From a checkpoint of a small transformer trained on Wikipedia: normalized queries and keys, 10166 steps.
Each number is 500 + 40 x the weight over its row's rms, rounded and kept within 0 to 999. Layers, rows and columns count from 0. Numbers have three digits each. The size before them is the row's rms in percent of the matrix's.

# layer 5 MLP up, 1024x256, rms 0.137, rows 163-175, columns 0-255
105:486497514421499472491543547459575499504430454439455505582534499474425534517479606570525500465519474526612468552515472515489455452470490489533502383487456547491521493471551504508505539504505452472453449494520497572486463524500499547493505527454511500450518495515501478468481511567520543548560555504555488468533526536502416475501479535465479584473475529496458447479554553494470567516469525561415446525533441518597523589538499497421425514520461544476492491521492458518420473518507432549486481472504432538518423480485557447552450478463500542491548474503502464506493528524504470496541529497517515532490504496491513477518487562441461449557503493515480571528488531537496394462500451531596492461470543410490462470528513554464550558503497449500479516481514539543562517416513486
098:554408479473528527518537528496549540476440561495472473506484516476533570544559572456552554478506509526522461441494546473464459495525511437514445512546540490455394465485500450476512413502523501496485502451457424512542573431442515479517519476429449473481437497537537520481488465516437475582471509536470514507495513556574436454463427483395463560429550517472484594486488455488459440517532466533491458525478518505505506475546444512530462536553524487508540433442460521522555479473486504558538515540518542499574515487461431546527475515512475425460511510551407509470548501479494480541491533458516509541460444491521586477453466463478547514462531601513493487507488522480522535493435453537441523485573546547522537456494537484445493535531476522436529434522462508543459524536457493
119:455455513488531485553458526474545531458470483492529520467440476439428515504497475480420499482450538495536480473507519492503482410432590507507513496545480496492503459513480533454383542485465490471556492520485486518498529502463550529496527427529489535517444546517496472468490446452527532517439443463501453415527508603488533550546526545443459545467478502506545476443472522548474521483487454519511507456523523617458537498555538448511469433528547552467522430554445487494506526486512504483468579561503492523364465594456499534522477544477546572517564514536498460536436519503501538520471533559462491452405506483407471517466458506484489537514532532558427431417469548581487486472544497452470461465513519488532474464469444534497536497496484550498491520422505506487513499494497426
096:507477499563492565473519473539523463513450477450507444432490460498465504512523483532456515535475447494425462584527526606502549509527500438542510471473491475509521555565559523402534519516503544478456508426506494466569523482520486543463576494505385510560520494521498505492511498420510455498516554456498570447478395489536556472530557554496502521525428431471489508468459435455553537428465477507464496417490458526562481444503435528518462532478522484448478444503526466498480486512520468430502561529460543553438555461517493493509516480517460516520465506532528417532495448599550503541524517436455490535497517430500536503564514499535509518439559493456542462503529486425462531518479587495522620508481510522587487530455495472505470547517552532482492436457527494496546486502502498
096:524495518478446481552498512467591498508538486452486533501529586523483526464534479496462505499471519401462562422470516470528438474493536496500476460517576434436539500534479501527530530475513543522493540519487529502398427450491460500451474507547501533476461447502470522459497571486518508529575515431522503475506477428518460547485451506529557548492559473541568465560535462542473520477527470570485477553579442500505428508573546523488543523552517555559600519504502487464527492444472461483512438522512519495496549450497473489467463380493458566441556549487476482432453489499499516505499563483559541468500505500444537474503523602436523583467512456493410562498429500464459515508468415541516476507487482512520511460532468450435516461480484488455561558532483504543453511510430481
103:449493532478464544524494447422491451443444542481501490561535524469536501467519523535520495427456455469493512527513514524516530469442543473421501528582511495503506504438547523447489501468541449473539475476418516510484536478512522489518525435500549453523426459522476518507495487500514538538515505524565577575534465537512493510412440516441554468586476528540433496421564461521501488540503544429499570535516563462564507478504469514493425576438521496521502454558474508505504502524510478462501564457503506463517503543498531471508492561506467536527543604469500469463549504515500551576492644538540461513565518560494481469469519534503548511488565520536482557515552529417512523412494420474461558525448453494509513557517560505461486500471574493513510531539506441454403503493555495
098:513461505428539474499492477514583486537520579574563485519518436429544520534547526535454552493487488516477505503544481484503493519512567556481561499556499483491553562538514508466475503467453485474483558542495460509455474465490560490432540502470556526421559556485524505544500491500521586414498513492538506520502527512500461464475553484472547463476493473528500476494504545454471507463533472552448469479504513461463472566471459448513452536488552508441480529456505540413446587464529527463567441514433463439439551474514436483488405458462487518451496477436482440544496531515434534408488503493471492513495443498476425491434505556442433455455482543443530527539464519530583521484499519593541444521449432510463524479506453482522454513497555470508539425526532558525562507399497511
087:481453422550529523527425509503492527502514502471515549562501576510504469497476492513512508493529508459506467553530466500599488547641482452461435545467441543529544447547441464487530501495473527524516461428592495516505503523520471441440508458473508491540440555435483517498467494447509511525460523520523551490511426538513510530602523494604462558552546535517532530519507560406447462485516576473499482487457488491502479485499513488534541434467456510479460536498427481504515451491589488460471555478495541549483483477510442506470497515465478444595552516461510509523500557545516543469499421541504504561537423535467474487520530426551523528458495574508540549500439527494469498558519457597477541472491484472472508546508479520487514512441518473503432595527442466515539473520431454
091:451494445488481541493517531465465489510437557487473461511409461550488487463538524483472462482489499522511451524502529554503507551495493491498491458588506444557464523481515565518462505452488412509531551496445580612527498466449463464554526506506427518422485518558469528486540431502436474476479546490484532564425525519508507497465425556529506534553497579552419476500549529502483444551481496478515567507577471495449447514482506530540489534538456502540526531494550443459528463552552484482534523527580483477452537455556490524440478545471518605466577522476459493494525505518515479554443515483541552486478501520500456437528551544446505507486473438457501539497544516475536458497488471463470488522535511469412507522390581558462524475477456525464440441417457526424534536471478479
087:543495504537534541482450522463532493447583552474446512481546530484508504481545510544498444581482520475443550416516511502502511505536496521497545513462501578489474479445484549511493445482520366542471538460537512515536498514475494506401527464507600499508500530578480465496528470519479546469490501429534432427480430490510513442523467527461518529600525531513497509438468492411569488489476532534489495463568509535500513503511539516495581511532548517494545502511444506496494435437517551507602526554485408475593467537494493531468470456490463536398602468525501518532427481495505499543469484489481513489492561541513483469389545464477498531510540451481456537522511533450472513456578533498544501442497590525487502430426491536535505506531486525491464505459459514466553550461475495
091:579462497492436534494613555482484563461543482514498547556528524475500536488508480551555508530540555553476466552474493548517472467518513474551492464545530522478503431531496466441550467521544506541534462477437486556531491532512520507456520391545508547432429588469512478504503523526462528486468519520442470434441512515540488464525542503513551504528466461507407451534524531471537529535401515482474483460435464446465526503415518473504526458482491466453480559467506460580536481538449470483487531528498500411441516509571497522542534480490575484513527456425520455539492499545530508461525549499458519481568496512555475526500496463483545529488468512465521487493477486461443448497538541470482533536508542544488480532421558527470482498445494552494547495513478510556551451364477644
100:503492469487555554503434485512475552479441497463519460508538472557572488503472565576503549529556512493471444499430571520515453500472546548484454416561560547494543472496545497515488514489561504563512466523513460450496480435495492448505582473474502498515531485495485493563528453521510518459490531462463469583479455517510418472526533583492460520595472468417530516518505523456494559528520526490496511508411449538540493492458501487557470443529555497546424514523507498588477454503503452531621522525466523481499508449538450567503497551470415485518488477446477485485518540539477445532517503422450472468546494552487527468555563455495499498545462576468564538490524459458489407491481464544480458426416574444453505499533507431515514449504502530536513436490532494425535489523481525
099:572553513528544440540514550475482505499389518472510521515450543511523407505490468507497466452538506472461495542578572517467439437451492503429537508498473468477482452493571419467512494569372432615509497463479473594447520537463477477484527486459506496581561498493492444538547585491482532485485489545506547395479499466512506513487498524580530507507523513469487516455450494545476515574537427505509499448503493515502541508475448466535480470526510502454527430470502516516509524534525543527508521518541504512459525470499453500531562520490537483525508486486444545559460422515501448507477488541527531570494477487473387543469479418579508563520475431412502484557470461477496520531518434556473477485506464561547441442497527532530506533499466521531528547501496533508461569471527454
# layer 5 MLP down (transposed), 1024x256, rms 0.0374, rows 163-175, columns 0-255
104:531405550394530443441518512497508487529464509479546522593506475504454513442468595566533507537514502564527467526472454579509463454531445513543504455515512542504492488467500456536509482567532499437504436508538517502555488491458447481530519483449466493468467542416547503432500521451523527521554458496505565555558508508514496469412517507492507440543468547510464519505547491427423538492526521577488519574588477472491524560518480530429475525528431565477493467500529451476523517563516536568516492506464482451534443512510522460426459535474525497521531504507472454517520485491459489470447451476462459505466534504482563515460393481494587574484467441558558522482536557522572486489489503496552544545573525457545492451478520486442565555501493474570488428515528470529524564499501500
092:513544502521560540463463471507563471460542541537459482480477514478492476581613426514514557545487451495492523506541520495567497509426521556475551526516512462503517493527526503415475473537446546619517548490467479534505526560511496494465544491523530523512527532524526513466467501536519446541502539438496491481479540532536481544510515459546598418480467545564588445464383459464417470498439479489509485479498527481491531458504483546470488522471523495425530505491518466494550511505529495472516465543491452507529489490517461481493505461443476576455473509524568497492544518534558421468534458529510529519517412539544476516447444494475525509515532565465480507552423514469518462494442467519487478550474498465479530478528465544558516560462468569592552474579549618468484404497430529
107:504525500504497486539431590449529498491447435510467463458487519567459534552453426471508443460531485483523453543538484505447509504433524516447463549476502538456486526522463483470464430480486429526561491468465423532476466568492564562510586539464515471508524483497557560421484466499549494436491494490485544520524517473494543506521500488488541523428452499474552493504466585515521443475462365491560512496432563582517546493512478520506546525526574499507476438471539514486533535546431543526530570577504492489454492515520447502496515542529546513536479441422537410435516523512501521511480558471548535456479552495425411552506458483496495495442501508505539452483495562575583476529514511488495520414455533502530533542465459548500543474479503517526486545445474503482551549507543430
094:525563529503563510461553499474524497522468470490472502509573454468467517516522542484496531441462522519484541511496487528472486530496566440573410516571517439493479540481501511543523437521536512511496509464482488583448484541551492540496595538533480446488491514488552472552452555531473434468470523444529496499493491553576462520482512497457497504549540488549473480473463466485480503435424528504489517493550543501571442446535483564472525579507530563490468464485466544497496540497460518380465555500482502533584555382438452482508463495435468515536451504472497401495454508442467483495561455468455492525437526507517522469574438510576537469421487584514517497551490588451535505535477564466481478505501507577459528505449504443554525466536495546462574505511436487468526431527513509
092:533471530487578546521471478531474490505500511496567479596452571433492488523561411526526553511535489498458466482379608460463492487499525496472446502497532532505524524495464524473559559430397457493488485564430514505593569531501554595437513473467494588536487472497473465507491505543548482503442501432479535416520448508486473447508491534492485503506486535459528421463524470529520532522574499470486520459418518536542560506525505506484458515520489485498492471430466507512522466464492498535517494508546434472562524482493482450503531522496552547561512469537476457484440515458520481563511658514461489479442471536510509409440492526520465485520519509576504501525514466522430461518460526433487522471476496490505465542481523466497523545522476520441525448470480521433594524478475513
102:508440557497530594469460480483516498541552472476489509478490501529504454496503561541451573523456494509528530516489496507525522445462447483472472579550431487491480526519516556533471471552564450492601432501453586460512441534527395452422490528491533512519471483527471417539559498531555363545501462451558469525503514481538518520585461448515440460524537454501521515522513501574499526481549542561500540500514513431522479485466528502538478513465436458485515394541460508502466453508521486485520571467521516488441487528447485491424528490520558511560542585532475518493497427525545483572475492525473588495517490481520488495477503560471539475515467518506448452494512561469516470534464489500518549463532434562455487466507479450561469487492517447426566515590516425536490506526502479
094:525596446513541523510534440449491496556556575512474501486473380452502530452495547480526447536551512489573590462477455519492481507477530478474535449468570515486501508573496530511544438424500532498517526555458424511406499521475461507519488532455562552429511512514533525509519493504511456453567564438487515533506579477532505515480575532554444509468525437542437481471514476517458503444471530536498462525447461525465425514493573514524559543465470496480446472530580533454477534488542502510507456501461491543452451524478438505533468468564483467532515448532483514494452474503413479488527563545522513451474450463504522423434422545496566563492520549430543550476492450498505466466551531560519474539446475498479478526554467425510555475481462504531558462469483512500527500560499571
087:522514497472451541564561524432465504487488463433495513481475488519571447513526458480555507365467529491528587501546489434528462524480469434459491455520493531489491514530443505499492542466494441458541542481548510568496402565456497558509549552594499548529463465468475484507567456401530493508550498493490486487464526466499491495519485508470478464550446534438551467565554461510498456485470508522470456481507479471462553489451525459483474486596479466520456530435553490497434500547474546479430508521494602441433525478421466516495467463527516552487409493530444488548469492569442463503510472514572467494497564480446516511464543506500449507501469562523446466509511567514480479468503442475522497472500538510536524420495561509493484409459543553564477417526508519431491510449484498
094:503436446543586409492555498463525487508429522450476486541466549416507529535527538469524446580461510546536499433520500479564567496476526499500529508454508482499541462494514550507527476511516433563545507492500528542515511537478436531445501454449480530525495515518570564443512484476465428499462454460526463492500416514544544465554487472480469452534471493504482465520479560486487473483511459483453480530553527441442448478544533446522509570549537512501547426530511502488482530557537515448537512525588534462549446592504459511553485434497443512527475535552551433520492487495458562506497496527473524483502494547512449495492537568553497492617420493506427493500471540397467401482581609507504456543494456487510443545488480454553462493502496474489465482538458485487557496445512507
091:525512477480541429500586530547499550540565486519517502446441493541516512500409504503528450431471491487463418500511454472546478525441530527522441481491497515496455535421551492513428479492499509481570486526498519555526475516532484428563511502524496581463493545556536518403549497464566498449409472509428493524536474473462474497500537475553524511505459456494440533521521491494492544554573510415498518490486493528461480528492564405533506521535481530444429526500530441541447486486527565476407484494573460483448497469524519431543498463617530501527524485477504475559512563541487509542493544458489503499551547570429507498490506551593512441486492504450506473453490575528536512546480474440565616477507463484515519505516441433502520494516460509448460514525466490509516420538544482
104:584554472505508479533513419491437486467471506582476485488482476489539507520478480477518509517535553465466559546400468525479489485490536508572516520469422447484420395478495439515475559466517526495441528492453468438505443570379467410511469508514490496474454490414529478480412541427451459506468454536495488508457559554576521488439492479379491563507482475506495541615521539487459524467495512461486511506512520543458531504520494481462499456484466487549554509528519505542475458497478450450439492579470501519442521498532510521471492536510471494518474480459515474559508437476562510504483529497520455481398459515524458531502502533503473480498552447473477463473466541477529493519542514501513440550483514569446527541590480534452460568511474506480521437500528505586460458486539422
093:526468523512500545549484531527529504507484509529523533595469473447487431543451519531500455548538544478534476475518558561441478472569549520500449436476499469473517471477442415509489509548550560509545506617478538481498529502507519403510552519560494429436506474466484501627502498485515576490509509487518474506428514512532444523507528537464504502532437581509591405493503484471516527501458547539465492526505509555510465501442434453448498540521488519489468493462511488557531475496489495440484545469568568456516453527480510513498510481487409606449503464493436446505530433485560600458452498535476532455530480475506468494486522475480482496481528472523497469566456512493521472547550524508548531515500517550426449405516494505454497517432570539587499534419539517485518560499487525
121:552512543521496495493522541513503536490432509552502517524497530499523530496487513526481426442557489521470483514529486477448529487518552479528538553527502533476517531536471478550507566520444431503525475462504462500476552450585490461448489487471537437544499533467515442497478468463472523477481480498485465394505503517576531452611440539504515492387497540534548480425546581490480541525454488507443558480551621494488472492480408501588452463481562506522503488496515440423536539515430450526467503450495526484508533423466555500519463587513530495517513547489439522514539515448534496522470465490481516465504508486509464496510557519562438491506532504518535429431492546499526484407497439536383493498577489516548482509526488505468490541551537497575409522480465526529471568599517505